From a checkpoint of a small transformer trained on Wikipedia: untied embeddings, 123M tokens.
Each number is 200 + 40 x the weight over its row's rms, rounded and kept within 0 to 999. Layers, rows and columns count from 0. The size before them is the row's rms in percent of the matrix's.

# layer 4 MLP gate, 384x96, rms 0.205, rows 112-136, columns 0-95
088,204,198,243,194,184,196,282,122,185,190,234,201,232,182,164,268,224,232,204,234,228,167,127,173,165,188,205,263,162,208,119,261,193,186,227,277,194,278,218,250,194,223,214,105,223,290,154,189,287,172,212,250,259,208,205,183,141,149,237,175,217,226,176,186,149,209,195,171,179,218,204,246,250,169,237,239,215,209,181,222,168,174,147,181,253,239,193,218,135,236,180,173,164,260,123,196
093,168,204,238,236,192,207,165,192,165,251,171,156,280,159,213,168,194,200,214,221,185,167,242,168,154,154,217,266,168,199,182,173,236,178,177,218,202,256,172,194,224,203,241,181,233,168,214,201,224,145,314,244,306,165,81,186,129,221,231,244,180,225,188,219,198,185,267,303,186,193,203,169,217,195,192,190,205,264,184,212,257,301,215,213,242,199,251,221,135,218,221,225,145,226,180,197
092,147,193,143,230,189,203,204,173,192,210,184,191,241,312,208,242,118,219,146,187,250,242,254,283,193,214,172,207,147,181,293,252,79,252,197,230,212,200,245,193,238,205,199,276,209,251,186,150,246,222,196,235,206,217,264,204,238,218,182,175,170,181,185,121,123,217,156,136,211,223,176,206,165,89,142,217,183,176,186,161,205,216,173,224,210,201,212,196,210,215,198,193,204,169,204,174
085,135,156,187,185,136,209,217,170,218,154,225,173,166,219,247,148,181,149,160,193,234,230,245,292,182,261,199,245,161,269,206,180,242,157,270,162,247,246,202,158,232,286,197,159,217,227,240,226,264,228,152,200,161,213,211,254,255,244,140,236,202,206,292,262,174,166,220,198,191,236,224,224,227,134,233,248,172,184,212,199,180,230,180,226,168,244,161,253,205,171,224,272,200,190,273,151
089,237,197,176,203,204,198,139,251,189,225,154,165,197,153,166,228,230,178,134,172,245,165,189,170,153,185,198,204,209,243,232,248,95,248,132,235,211,218,268,161,186,62,180,214,226,124,172,187,216,267,173,193,140,262,194,241,212,195,150,124,166,188,204,176,197,162,180,260,134,209,184,166,249,230,229,222,195,210,236,229,143,207,208,207,253,241,160,229,198,277,184,191,169,247,240,230
100,161,206,248,183,236,183,177,207,204,141,150,194,157,187,286,186,166,149,151,198,193,200,199,155,258,150,159,207,148,184,234,193,149,206,173,252,207,273,214,287,249,236,207,233,144,234,117,217,233,234,223,162,235,261,175,274,171,235,203,200,181,246,151,148,239,170,165,168,187,206,128,220,185,283,188,181,164,179,223,197,261,181,141,264,204,204,171,211,249,114,168,231,224,194,131,234
094,157,181,253,159,127,175,256,244,158,214,239,194,167,189,211,179,213,139,209,186,255,180,143,105,161,241,227,194,234,164,166,171,237,156,200,181,84,196,232,178,208,176,167,217,250,225,181,159,142,214,110,233,167,203,240,210,201,206,294,218,274,224,156,143,184,179,231,263,248,196,135,170,141,170,224,230,226,146,173,202,207,149,237,255,152,206,188,141,218,203,224,247,195,204,206,234
100,241,236,206,168,277,230,178,189,216,237,190,237,220,242,139,217,145,215,191,263,242,133,214,242,175,194,201,214,155,186,202,230,252,188,197,245,131,214,201,125,107,141,260,137,134,181,242,130,102,152,197,268,273,257,296,199,180,272,214,186,217,211,206,205,214,183,214,195,162,222,218,249,182,210,157,124,208,172,212,230,240,253,168,205,181,231,190,196,205,221,202,183,175,203,175,156
090,175,176,210,233,230,152,188,229,171,268,294,232,175,261,101,245,257,203,337,202,261,166,170,199,190,204,156,195,206,119,200,193,127,178,243,168,173,157,119,187,204,186,165,203,230,141,208,187,230,166,162,187,166,134,190,161,205,206,252,239,202,211,194,186,132,158,217,216,162,191,144,157,162,192,190,206,273,171,161,188,217,165,202,138,241,236,202,191,209,158,239,197,209,186,214,134
108,159,195,209,171,280,220,190,195,231,199,128,166,321,209,274,200,189,148,198,276,193,249,147,222,174,216,183,173,176,226,175,213,185,239,218,180,170,205,171,154,186,203,127,230,111,188,241,196,165,249,225,172,168,188,250,218,204,170,216,260,181,217,231,212,222,223,186,273,122,216,210,218,180,153,258,135,155,156,281,224,218,185,223,241,141,215,148,224,225,194,239,252,284,162,154,201
090,214,186,204,185,151,217,162,210,205,213,199,242,221,201,128,203,197,240,143,225,240,220,175,194,305,193,293,249,166,180,141,181,171,153,158,182,152,173,190,196,190,182,226,210,236,185,210,143,188,142,231,182,140,187,231,166,225,210,218,181,211,245,272,200,183,190,219,186,228,157,259,177,252,173,237,181,215,225,133,166,213,214,269,283,159,231,188,45,243,234,211,247,186,244,181,276
095,185,174,161,193,254,256,186,155,155,237,205,191,197,226,172,181,192,262,161,247,260,215,141,214,206,270,208,204,161,171,278,154,200,218,141,126,223,208,195,284,166,199,206,161,267,209,213,195,217,211,256,237,230,182,225,246,161,191,216,223,222,171,170,183,187,262,157,120,245,280,146,179,174,180,218,252,131,143,110,243,235,169,145,237,129,185,205,227,257,205,148,249,198,172,199,189
112,158,185,270,263,171,217,249,200,83,120,180,248,218,204,189,241,198,159,189,191,205,124,180,121,209,225,133,146,230,204,207,178,208,174,267,185,138,204,223,173,239,246,180,251,256,201,208,157,242,206,197,250,132,238,153,174,303,211,176,184,258,150,273,205,268,202,240,206,170,224,180,213,218,207,206,250,195,225,192,199,200,239,210,191,160,211,174,200,263,205,210,179,167,210,109,247
098,223,183,186,219,272,252,216,248,188,188,199,194,194,268,154,223,239,177,212,208,211,210,156,179,104,221,207,230,167,208,216,183,198,186,192,159,209,216,178,185,218,147,182,244,156,175,198,267,56,147,160,211,177,216,186,233,175,140,220,232,187,225,128,201,158,281,151,224,190,156,255,179,192,170,265,247,183,215,174,247,212,183,127,294,133,233,220,223,228,245,155,219,160,259,153,163
098,157,202,158,266,192,204,264,188,155,179,238,197,181,129,166,158,235,246,177,182,173,159,143,177,182,163,256,104,181,125,140,249,232,189,169,203,225,163,189,165,191,151,183,199,178,219,133,205,235,168,160,212,198,218,139,161,148,116,216,144,182,174,233,195,184,266,250,193,158,127,215,231,261,171,209,175,180,202,222,253,213,218,187,149,214,230,233,275,86,164,222,202,201,233,217,253
104,147,223,215,218,170,233,143,240,196,223,263,275,227,213,196,198,127,252,162,245,199,224,237,179,265,238,195,190,215,201,201,215,198,215,181,169,230,288,202,209,224,210,229,233,169,150,225,77,215,148,166,307,193,108,244,205,216,194,220,165,162,205,140,217,141,221,210,179,193,177,248,174,192,185,137,316,185,303,217,204,191,209,187,186,181,211,167,246,150,187,205,153,196,201,200,196
092,211,221,257,155,197,198,193,229,136,94,221,223,175,155,170,219,309,226,218,218,149,265,191,264,180,268,270,224,247,229,172,231,238,202,156,181,172,262,201,293,133,187,153,197,231,167,229,242,180,177,235,274,221,201,208,229,235,169,238,144,173,218,163,254,140,307,213,173,180,197,182,192,208,205,213,213,186,201,141,168,235,236,191,241,213,211,231,162,226,209,254,205,198,224,257,227
090,175,211,182,175,136,184,220,230,210,167,150,211,154,193,122,229,211,186,218,225,155,266,203,220,248,211,246,279,164,189,199,142,220,201,237,186,202,134,162,220,241,152,199,201,259,267,184,239,262,173,281,249,158,245,218,150,156,214,264,279,223,209,214,160,245,170,199,172,172,191,164,283,192,149,256,228,168,174,162,218,149,100,144,179,162,248,183,221,142,220,202,210,163,197,232,254
092,256,197,209,196,192,172,258,246,196,175,263,187,160,130,235,144,273,199,196,227,228,211,175,188,196,196,214,256,205,194,151,181,210,203,155,168,163,265,188,177,225,219,225,113,129,191,271,209,275,207,222,243,251,216,140,292,185,180,224,231,232,144,158,262,225,228,210,195,204,192,227,221,230,179,181,187,269,184,165,232,191,273,242,170,240,89,266,234,194,208,153,272,206,173,240,163
106,216,241,203,119,175,181,194,258,134,166,268,260,235,269,205,171,229,274,141,239,190,188,201,97,199,218,164,202,162,135,241,154,152,171,255,210,243,128,247,236,143,200,174,209,222,88,188,248,201,221,179,196,171,230,169,242,262,177,215,238,213,202,218,211,198,153,151,242,212,206,189,185,170,243,195,222,144,229,169,179,265,166,237,193,251,234,178,150,220,169,163,152,172,226,218,151
091,125,204,194,182,188,226,163,160,246,273,203,204,182,307,245,165,154,175,247,223,185,193,204,159,152,169,121,214,179,169,234,251,245,272,253,208,201,258,169,158,188,169,155,208,157,138,207,160,183,263,274,130,189,183,226,200,175,243,155,240,200,252,184,149,151,207,168,202,178,176,258,191,189,240,190,110,217,197,232,141,208,205,249,234,214,163,124,257,176,205,178,148,204,255,207,233
101,206,193,301,223,253,197,219,226,193,203,168,179,223,200,132,210,169,187,143,118,205,242,201,193,196,249,161,180,235,243,232,243,175,201,133,160,170,244,151,136,221,196,200,212,124,211,266,215,122,238,198,188,166,151,249,210,142,234,268,213,216,231,211,222,298,221,234,227,189,229,200,264,153,201,231,209,197,240,163,247,111,274,188,255,170,130,214,196,140,226,216,179,155,221,208,168
102,171,220,190,153,120,167,187,223,192,183,277,283,231,228,214,230,249,160,256,279,113,188,254,165,192,221,188,207,221,116,238,149,237,214,240,133,212,218,208,180,200,269,165,251,103,164,257,140,184,234,234,227,214,220,209,179,189,195,233,247,202,200,244,206,202,241,148,213,213,133,136,214,145,229,201,207,239,198,233,206,172,223,206,179,129,179,190,108,251,214,242,175,212,215,245,186
088,192,153,165,134,138,191,177,180,182,237,248,174,221,157,172,213,224,126,195,240,185,187,211,224,169,270,225,223,242,146,207,252,186,205,182,176,191,182,210,180,115,207,202,170,270,207,151,174,232,195,228,147,175,160,202,214,288,165,238,220,115,237,249,244,292,191,284,222,146,210,165,251,257,236,158,156,280,218,220,237,161,114,172,148,229,163,167,228,156,175,198,196,161,181,190,212
098,168,190,158,218,171,177,221,187,222,230,162,127,223,240,261,260,210,224,254,117,176,216,146,173,237,264,152,181,186,107,217,210,171,249,188,168,231,196,177,175,183,215,165,220,266,151,203,186,215,162,209,190,90,249,156,181,199,230,190,235,224,218,230,232,173,194,144,210,244,163,226,243,258,223,162,142,187,272,188,210,226,145,171,173,128,178,178,224,211,188,173,185,117,122,144,127
# layer 4 MLP up, 384x96, rms 0.2, rows 112-135, columns 0-95
094,156,236,207,197,302,172,96,262,158,217,221,173,153,151,221,172,233,154,225,238,153,172,199,193,264,323,226,201,207,188,247,154,177,230,204,170,144,123,150,175,145,186,151,246,223,203,247,206,249,224,160,167,202,165,170,224,256,234,209,266,176,165,195,195,251,231,199,247,198,180,228,237,182,183,233,219,196,177,249,275,233,169,190,198,191,220,158,226,146,179,188,232,236,271,259,196
105,128,214,199,205,205,211,100,209,197,218,222,236,167,184,229,168,275,201,264,226,243,150,271,216,186,221,193,262,203,277,168,249,154,173,231,210,126,242,207,182,206,177,229,242,183,151,163,241,234,190,259,138,268,260,230,149,219,172,137,242,225,201,216,154,197,217,171,267,156,183,195,222,208,160,204,170,271,278,227,187,146,242,265,212,163,201,215,152,241,235,224,156,205,141,144,200
098,133,236,209,205,204,170,232,169,152,209,205,224,245,183,262,211,214,221,209,239,198,196,182,199,145,141,211,176,181,216,131,290,188,249,168,251,234,223,213,203,215,154,198,224,207,201,226,163,208,295,183,194,184,184,212,268,193,237,222,238,145,158,225,165,86,224,79,148,196,186,163,159,238,104,120,216,169,181,171,194,223,239,205,209,255,203,126,208,201,187,223,235,228,186,205,116
076,203,163,255,228,253,232,166,187,243,249,130,231,267,208,206,282,193,228,203,295,188,237,120,176,194,224,193,150,245,174,210,203,183,207,145,231,184,60,208,221,186,163,225,248,123,192,136,209,154,171,290,198,230,207,182,193,158,187,220,201,273,171,160,141,170,181,184,226,163,168,162,182,197,200,194,182,170,225,172,251,225,171,127,207,241,185,275,153,165,230,180,215,217,209,174,209
093,198,146,173,209,264,230,175,241,172,164,157,159,231,179,201,238,245,196,221,119,195,99,197,191,193,199,84,173,177,202,159,205,192,254,158,221,119,199,195,197,191,178,183,176,252,119,134,250,226,184,169,123,107,247,247,175,197,177,191,180,176,222,184,161,234,167,247,260,183,227,183,214,256,204,209,196,129,154,216,233,170,187,256,126,208,237,246,200,171,221,248,208,133,214,190,228
105,250,231,151,196,207,137,227,180,218,162,171,220,270,258,214,190,203,217,276,179,160,171,264,224,215,207,199,196,208,169,255,275,114,200,252,172,174,194,199,213,230,207,226,243,171,189,159,138,148,178,212,202,259,241,197,274,217,156,114,174,171,150,152,223,233,262,204,177,222,173,163,173,227,207,261,135,143,198,160,187,107,237,156,127,198,188,223,230,211,155,206,200,163,259,126,237
092,244,213,195,215,193,252,180,125,119,178,189,160,162,165,190,191,161,172,173,188,156,290,218,174,126,181,169,193,229,268,194,214,177,135,237,169,239,230,192,246,247,242,190,148,153,144,185,201,208,183,246,198,243,163,255,170,209,188,180,218,197,186,183,224,204,226,169,279,227,261,195,176,159,204,183,92,171,219,165,112,225,241,197,164,216,210,231,179,92,280,221,177,130,244,190,178
100,212,177,251,189,194,171,271,235,203,203,254,209,189,234,218,206,276,211,235,242,166,175,190,171,184,181,171,164,200,172,159,141,225,84,138,162,244,259,278,240,173,231,183,140,216,169,193,231,140,200,274,187,231,201,175,191,207,194,130,236,241,210,221,121,265,201,219,209,234,199,198,218,167,181,170,246,210,145,227,171,224,264,101,193,258,196,188,76,229,214,215,179,183,177,212,223
088,155,181,221,240,199,228,153,239,126,196,183,287,144,201,216,176,216,204,276,231,255,204,182,253,207,202,111,116,193,149,191,216,177,187,249,213,170,167,164,180,173,191,198,208,276,240,113,205,215,215,219,192,124,223,213,155,234,118,195,212,255,184,213,222,216,153,237,208,232,204,157,184,213,206,249,190,266,194,158,234,266,167,171,221,261,136,176,167,278,121,164,237,215,258,204,188
111,212,161,159,176,187,204,206,177,234,247,185,184,199,311,213,174,213,222,215,200,152,156,210,209,213,217,180,236,217,260,285,186,253,210,208,244,218,213,224,228,187,166,221,186,125,230,191,212,147,139,183,259,148,201,226,237,238,169,274,210,231,190,235,163,209,153,167,217,137,107,268,224,202,241,226,131,245,283,265,183,232,210,286,175,167,141,192,235,195,121,228,279,200,200,199,229
095,189,221,203,135,265,259,193,265,160,233,204,166,156,247,214,197,208,170,202,253,202,209,145,250,187,187,237,209,238,245,196,253,167,220,232,210,213,247,198,262,167,333,173,166,186,210,201,162,240,254,219,222,218,161,207,156,209,211,190,238,186,186,110,164,273,231,230,151,235,202,214,160,181,159,211,128,286,169,229,145,227,100,234,241,219,232,261,223,164,156,234,199,212,224,184,252
100,154,190,202,268,126,170,165,173,216,174,205,136,182,195,284,239,192,180,202,201,150,183,233,226,221,204,221,228,208,243,218,201,246,253,261,252,156,266,171,124,204,204,219,184,191,114,167,152,176,209,159,219,207,192,138,170,230,241,170,193,227,229,225,207,191,204,186,191,250,127,218,262,205,246,238,175,242,266,153,268,119,213,201,236,267,187,209,200,220,181,174,213,241,99,126,127
122,238,203,226,168,261,247,173,212,163,216,238,154,166,186,200,142,244,194,241,195,184,191,226,163,136,162,211,203,191,138,273,250,202,219,195,231,208,237,271,197,224,247,195,196,221,231,152,136,141,253,173,223,156,175,206,217,148,172,202,220,284,204,186,186,159,151,106,280,172,230,190,171,164,250,240,191,211,243,272,332,251,267,211,154,210,168,203,211,222,177,167,173,231,164,214,246
101,239,149,187,249,237,186,222,262,208,211,156,151,176,227,186,217,255,181,200,203,217,227,182,195,190,278,175,191,183,222,274,277,154,220,216,155,196,203,208,195,143,260,179,188,159,227,170,271,232,204,215,117,164,208,89,232,245,73,230,183,232,213,208,218,213,162,200,216,167,168,222,181,205,147,206,243,224,139,162,246,133,208,199,140,137,246,107,185,186,188,183,246,220,247,217,183
098,163,244,222,171,237,141,301,232,187,183,201,118,86,180,206,170,210,177,213,155,190,223,117,156,166,218,209,195,179,205,205,178,143,167,110,234,227,178,143,250,173,234,183,199,198,194,182,264,205,144,238,237,103,268,205,218,227,186,208,135,190,231,160,138,153,201,211,205,202,150,185,178,170,122,237,259,262,199,239,193,219,227,233,181,170,219,174,209,201,188,226,140,245,147,209,169
098,237,189,236,224,231,203,150,181,276,216,175,103,175,208,253,197,226,184,217,231,211,219,190,228,172,236,146,230,240,259,242,171,254,288,116,235,221,185,148,211,160,211,210,161,134,222,155,264,180,127,183,215,239,216,164,193,239,172,249,222,167,233,188,168,151,199,173,236,181,226,191,204,221,196,210,226,245,202,218,217,227,155,112,170,129,254,119,148,157,241,216,239,155,162,137,137
096,238,173,216,224,239,136,164,239,233,217,161,186,152,226,237,248,227,200,203,280,210,197,206,194,179,228,273,261,210,217,275,183,186,198,151,240,194,237,184,165,203,227,217,230,195,172,139,225,140,104,161,238,265,224,266,184,244,151,186,251,142,146,176,243,250,133,144,270,231,164,229,262,283,185,229,202,226,184,185,231,179,181,245,253,111,204,191,184,159,156,172,194,192,218,147,208
090,238,208,209,142,233,148,235,167,150,177,212,114,249,249,282,219,213,186,206,193,243,162,198,252,193,206,206,164,177,187,205,170,227,131,233,155,185,196,158,156,244,227,178,180,170,224,213,172,207,162,225,179,184,245,171,247,144,303,211,241,177,281,195,210,156,262,157,190,246,163,228,243,210,224,191,143,251,238,215,200,235,287,193,225,189,261,191,201,285,144,244,272,274,174,248,195
096,253,189,183,228,202,191,265,257,183,212,202,236,116,155,119,244,187,227,201,220,192,127,204,217,244,200,159,193,233,213,164,237,172,117,190,120,169,267,177,173,229,161,242,217,171,222,260,164,271,184,242,172,151,181,212,204,195,204,247,202,188,228,176,302,184,181,183,154,130,200,197,154,230,203,183,167,266,113,143,177,190,253,179,190,196,181,221,162,123,245,145,177,219,158,255,169
117,291,181,229,249,164,231,211,185,289,193,152,220,189,143,217,187,179,216,240,169,248,210,204,220,166,158,187,207,187,273,162,231,194,225,142,165,156,177,155,153,220,150,178,232,255,231,223,220,214,196,188,193,181,233,115,174,268,237,192,222,276,152,283,252,191,157,166,267,267,148,126,189,197,157,190,172,241,247,278,215,152,253,186,261,239,168,224,236,234,190,152,212,221,185,206,235
089,227,252,216,223,241,170,248,248,187,131,182,159,244,46,125,216,189,165,188,174,205,204,134,159,261,190,145,230,200,227,161,138,181,148,143,236,173,157,196,208,219,143,216,163,193,252,160,274,228,166,140,235,146,226,179,214,209,193,187,178,164,177,224,233,241,195,255,193,198,235,153,189,171,195,229,213,197,176,184,150,207,165,118,155,195,206,212,114,205,208,179,200,136,152,166,158
107,221,168,232,213,252,297,172,231,228,195,236,220,250,188,199,156,183,204,147,151,231,199,122,213,214,142,199,154,76,153,151,228,201,210,271,214,166,203,157,198,190,172,251,189,222,198,256,236,161,208,180,216,210,228,195,247,176,229,267,268,173,182,177,217,141,214,205,229,198,154,231,199,154,225,121,184,208,166,196,257,147,221,186,254,209,233,207,113,144,160,101,211,192,215,167,141
101,79,234,151,206,101,164,210,153,155,193,175,177,200,244,216,173,313,272,182,251,179,215,206,202,209,191,196,259,251,116,228,204,190,227,216,136,203,204,165,192,202,160,209,126,132,226,199,183,180,255,194,263,181,227,141,254,186,206,187,215,195,152,236,178,192,261,183,205,195,161,203,155,149,238,196,204,175,252,167,171,199,159,214,142,177,204,160,210,110,243,203,247,241,200,244,168
096,155,181,207,140,228,241,184,263,243,134,190,218,187,269,115,238,242,234,207,192,318,197,234,176,130,248,186,331,224,217,213,204,194,182,271,221,175,236,261,157,166,259,177,219,183,289,164,259,195,199,203,190,190,216,159,208,193,190,199,263,159,175,173,230,156,171,201,153,142,241,208,185,215,230,211,122,206,210,252,245,188,220,208,211,174,205,215,224,188,225,190,147,258,196,244,180
# layer 4 MLP down (transposed), 384x96, rms 0.186, rows 112-135, columns 0-95
095,206,181,215,201,270,217,197,167,215,229,242,154,161,131,283,187,187,211,303,197,182,267,166,229,215,205,212,247,223,209,138,220,183,237,126,233,152,150,228,265,195,242,233,196,211,182,125,126,252,178,236,226,190,203,198,225,205,174,241,193,169,224,253,191,250,172,215,251,179,206,212,166,121,215,217,131,208,161,242,254,240,163,222,258,219,208,262,234,177,175,149,262,226,111,253,165
094,219,199,241,247,163,154,195,237,181,265,217,209,205,153,217,198,271,183,168,131,264,203,215,193,183,222,197,144,257,147,181,124,206,203,227,166,209,194,208,200,168,119,219,208,153,160,189,122,179,123,167,207,160,138,203,210,185,185,143,254,144,221,183,259,218,123,168,188,181,221,222,204,167,208,139,155,187,161,170,226,205,189,235,284,274,225,183,216,215,174,86,217,287,189,218,250
096,196,241,206,226,177,238,129,198,240,215,173,126,229,161,275,152,172,194,126,152,159,167,180,177,161,213,219,176,238,151,174,253,278,191,232,228,190,196,222,195,152,163,165,217,195,179,157,221,138,212,278,216,245,98,207,176,142,156,212,213,257,191,212,207,194,161,217,255,281,146,244,151,196,167,241,143,206,201,180,106,163,160,150,192,227,157,133,165,235,191,249,185,234,237,202,210
086,200,120,212,158,206,294,208,208,285,254,264,212,193,185,200,175,211,212,198,249,159,168,181,206,201,233,147,230,185,226,259,218,257,163,292,140,194,187,158,222,125,210,183,145,157,149,198,158,232,171,231,197,182,215,193,236,226,196,252,246,296,220,253,263,234,96,205,181,186,247,234,240,296,246,210,229,190,212,223,214,255,210,206,256,171,174,198,177,182,182,193,185,224,254,209,172
096,209,163,284,275,263,231,163,112,144,226,164,188,228,165,211,239,236,231,153,165,147,200,157,186,148,194,217,226,220,209,166,174,263,194,163,228,191,145,196,214,203,220,223,130,230,225,243,227,149,274,89,206,161,213,182,214,224,184,188,240,154,219,225,307,190,176,317,200,207,220,216,241,125,140,200,186,226,175,220,150,230,215,248,163,226,176,230,191,193,200,254,192,202,172,205,194
101,243,249,198,245,198,289,170,188,136,148,224,199,169,151,189,238,195,177,257,155,142,124,172,183,230,235,307,162,165,208,198,255,194,198,186,197,189,176,132,203,200,216,205,212,209,154,216,172,180,219,185,155,203,193,232,161,195,194,190,192,200,284,269,210,191,255,243,258,231,136,215,144,219,228,202,243,233,222,203,139,191,226,207,111,191,226,120,143,181,247,137,174,191,225,303,232
100,129,210,170,221,219,261,140,134,261,223,244,182,198,209,150,241,198,255,184,203,137,124,250,173,185,148,216,196,256,222,220,243,159,159,178,151,278,261,290,235,220,186,247,225,187,223,199,206,165,210,254,250,225,266,243,200,190,205,166,190,264,242,265,203,244,205,259,242,174,165,272,167,227,263,213,247,191,171,241,205,115,240,191,219,214,147,233,172,161,186,188,175,206,202,163,242
104,242,190,263,185,207,133,182,259,236,108,246,203,232,194,161,189,220,215,201,214,213,151,133,162,209,237,239,213,187,220,232,204,221,228,202,212,125,187,185,279,226,147,158,147,110,223,254,185,197,178,191,210,141,192,176,194,207,269,178,208,202,129,192,161,185,149,224,245,177,167,163,175,259,138,154,227,205,211,183,236,212,224,190,218,189,173,95,189,246,255,253,143,183,153,311,220
092,206,161,191,125,217,130,213,256,191,246,203,248,169,219,132,222,158,166,202,204,207,131,132,230,207,210,243,192,189,180,224,181,212,298,215,163,198,205,186,124,233,195,158,178,182,177,198,207,250,146,209,223,193,247,176,95,143,178,208,270,206,156,249,190,218,152,241,222,220,208,229,166,155,282,262,194,230,208,230,147,279,196,191,99,257,152,216,167,178,206,142,197,154,225,220,195
103,179,230,162,196,221,189,197,226,187,154,251,254,262,216,225,241,179,210,319,219,142,229,192,211,235,181,194,144,193,181,204,209,190,203,202,160,202,129,228,217,245,170,193,146,187,174,212,228,182,162,139,165,194,275,188,173,227,112,218,179,157,338,198,131,172,232,168,181,150,227,121,121,221,229,157,167,188,205,175,190,211,212,245,232,304,168,202,211,205,261,235,163,207,209,233,179
103,182,212,239,180,247,209,232,197,230,217,193,213,116,127,188,312,213,213,219,201,233,178,248,234,196,267,142,218,284,151,265,171,237,221,237,204,192,181,219,221,185,194,168,141,234,301,182,228,224,198,206,225,170,187,216,249,202,198,229,174,180,157,179,183,126,185,235,256,191,223,110,111,182,222,158,179,178,209,236,147,184,162,144,212,249,210,208,230,192,159,192,250,168,164,300,249
102,195,199,276,234,141,189,174,187,206,266,229,221,227,276,209,141,184,137,189,300,149,220,215,178,226,239,172,213,136,232,265,245,161,206,178,167,152,264,263,189,191,219,208,247,172,146,246,283,158,127,168,229,178,219,217,238,190,216,184,182,196,184,214,181,267,163,138,202,167,174,201,234,241,155,220,134,187,200,161,183,236,252,179,203,128,217,245,135,230,260,195,236,197,138,158,176
107,178,121,232,286,143,211,202,199,235,166,231,214,143,161,200,194,259,200,259,180,270,248,171,188,271,96,250,236,246,249,172,151,184,126,267,173,183,209,208,201,223,198,175,216,215,242,270,217,274,201,171,212,227,214,223,219,212,131,153,244,221,163,157,170,178,163,207,166,138,126,207,201,215,167,183,215,186,219,160,214,271,179,293,224,196,171,170,260,212,232,208,240,213,231,188,235
101,226,224,185,138,243,174,240,189,145,136,271,223,132,200,195,188,238,201,186,201,193,241,233,234,216,205,143,219,279,190,181,246,175,133,183,157,184,161,198,206,249,146,323,159,193,191,203,155,233,206,145,233,185,225,291,201,227,258,169,197,109,178,199,239,174,181,198,213,139,197,210,163,160,219,170,225,319,161,149,222,196,198,181,202,151,253,151,229,236,253,159,185,191,214,238,205
096,151,220,181,123,225,182,175,202,147,209,236,230,227,297,219,210,209,214,196,167,218,161,184,244,147,220,170,158,190,249,242,152,148,242,190,167,190,304,182,237,267,251,199,183,183,218,261,224,236,306,204,194,168,253,197,212,148,230,165,177,265,144,179,265,227,193,128,209,260,178,260,231,202,195,174,221,154,193,183,168,213,133,251,208,154,229,113,237,206,206,202,227,244,232,151,213
105,167,188,194,197,195,228,180,194,266,256,182,222,205,280,124,211,227,157,155,218,141,222,164,189,139,221,246,186,205,132,205,194,167,233,215,214,245,244,233,217,289,204,200,172,208,252,214,185,230,213,193,271,165,180,224,161,146,96,292,183,162,215,243,180,121,198,204,189,140,217,265,206,181,173,189,231,182,192,162,230,296,249,208,154,238,198,164,142,200,129,207,214,121,161,185,212
099,170,206,194,174,204,179,303,281,182,190,306,196,167,173,197,102,298,122,201,247,213,206,168,177,234,281,136,224,155,176,200,162,177,190,179,211,151,148,176,281,187,205,201,156,148,152,154,196,197,206,169,228,190,188,188,184,181,227,178,140,186,193,230,200,241,203,220,176,200,271,237,133,157,215,134,248,203,176,227,222,219,197,240,189,208,244,190,193,265,198,293,247,193,181,211,193
093,202,194,211,220,158,190,234,140,249,281,138,168,198,203,229,187,241,179,193,187,176,208,193,129,184,256,238,183,193,220,122,230,164,165,253,310,206,205,254,249,130,179,244,213,179,186,281,181,230,187,154,170,230,230,175,187,207,189,220,155,162,133,220,111,198,120,224,201,249,200,238,201,248,263,223,194,232,134,250,239,175,215,217,216,213,165,219,165,185,235,178,259,273,265,255,216
102,140,208,183,226,288,194,246,150,123,229,203,240,240,226,221,184,131,135,195,226,210,231,256,200,156,194,172,182,235,249,162,188,257,232,190,116,211,189,220,189,179,258,234,138,185,170,190,222,185,199,171,143,210,242,195,140,195,214,162,186,163,234,286,139,180,206,135,230,242,253,248,184,174,241,194,195,166,152,192,184,214,246,263,202,268,208,215,175,274,255,269,164,166,283,172,228
111,213,126,178,230,281,207,232,154,180,168,241,272,188,207,243,250,228,143,197,276,210,169,186,248,163,160,246,193,128,195,181,149,214,255,250,283,193,163,228,215,175,194,164,139,241,197,244,159,291,279,212,181,175,250,166,198,236,201,210,165,213,201,211,223,169,193,217,243,216,276,159,191,196,216,193,248,226,157,243,186,259,272,205,148,194,227,148,180,198,206,211,195,212,294,263,242
098,230,217,126,250,189,198,238,207,196,195,245,163,178,247,196,115,167,244,187,206,161,214,232,213,188,161,175,268,303,186,167,239,132,294,232,163,168,229,215,166,218,186,162,201,252,246,228,133,206,233,221,214,147,222,228,242,181,221,93,179,191,189,211,214,171,193,184,250,142,205,214,163,170,263,187,95,241,228,210,263,272,181,245,191,199,146,160,230,226,224,164,202,215,253,188,229
099,192,193,149,176,233,204,157,188,185,217,170,225,256,227,245,199,144,165,290,192,184,192,181,184,189,235,202,204,228,237,152,223,150,258,161,107,213,231,218,206,167,184,236,162,155,241,245,286,337,182,289,175,237,220,228,201,195,221,165,119,159,206,191,181,185,200,150,181,107,181,213,124,212,245,178,210,159,220,203,217,195,103,213,252,203,176,152,223,203,178,190,230,209,151,175,233
094,220,199,196,254,264,283,151,209,151,189,176,238,261,221,180,236,184,178,198,271,232,157,173,261,129,192,232,221,248,184,163,204,246,159,218,257,123,199,168,153,194,186,167,207,203,269,210,193,157,201,244,139,170,158,166,226,157,233,210,237,155,140,114,214,153,195,205,170,143,254,218,185,217,126,184,234,239,165,178,180,139,228,231,215,159,204,183,273,228,177,277,127,212,232,169,159
096,152,134,259,155,222,223,168,188,165,198,102,181,175,151,146,316,222,189,224,224,247,233,219,204,194,177,266,192,152,177,149,198,187,236,191,197,197,232,296,200,165,255,179,183,259,210,215,251,145,183,161,243,170,117,225,167,142,165,173,257,213,220,200,182,151,146,213,195,175,174,255,177,164,276,202,180,230,142,182,163,166,199,140,256,173,169,248,195,225,221,173,133,178,196,224,168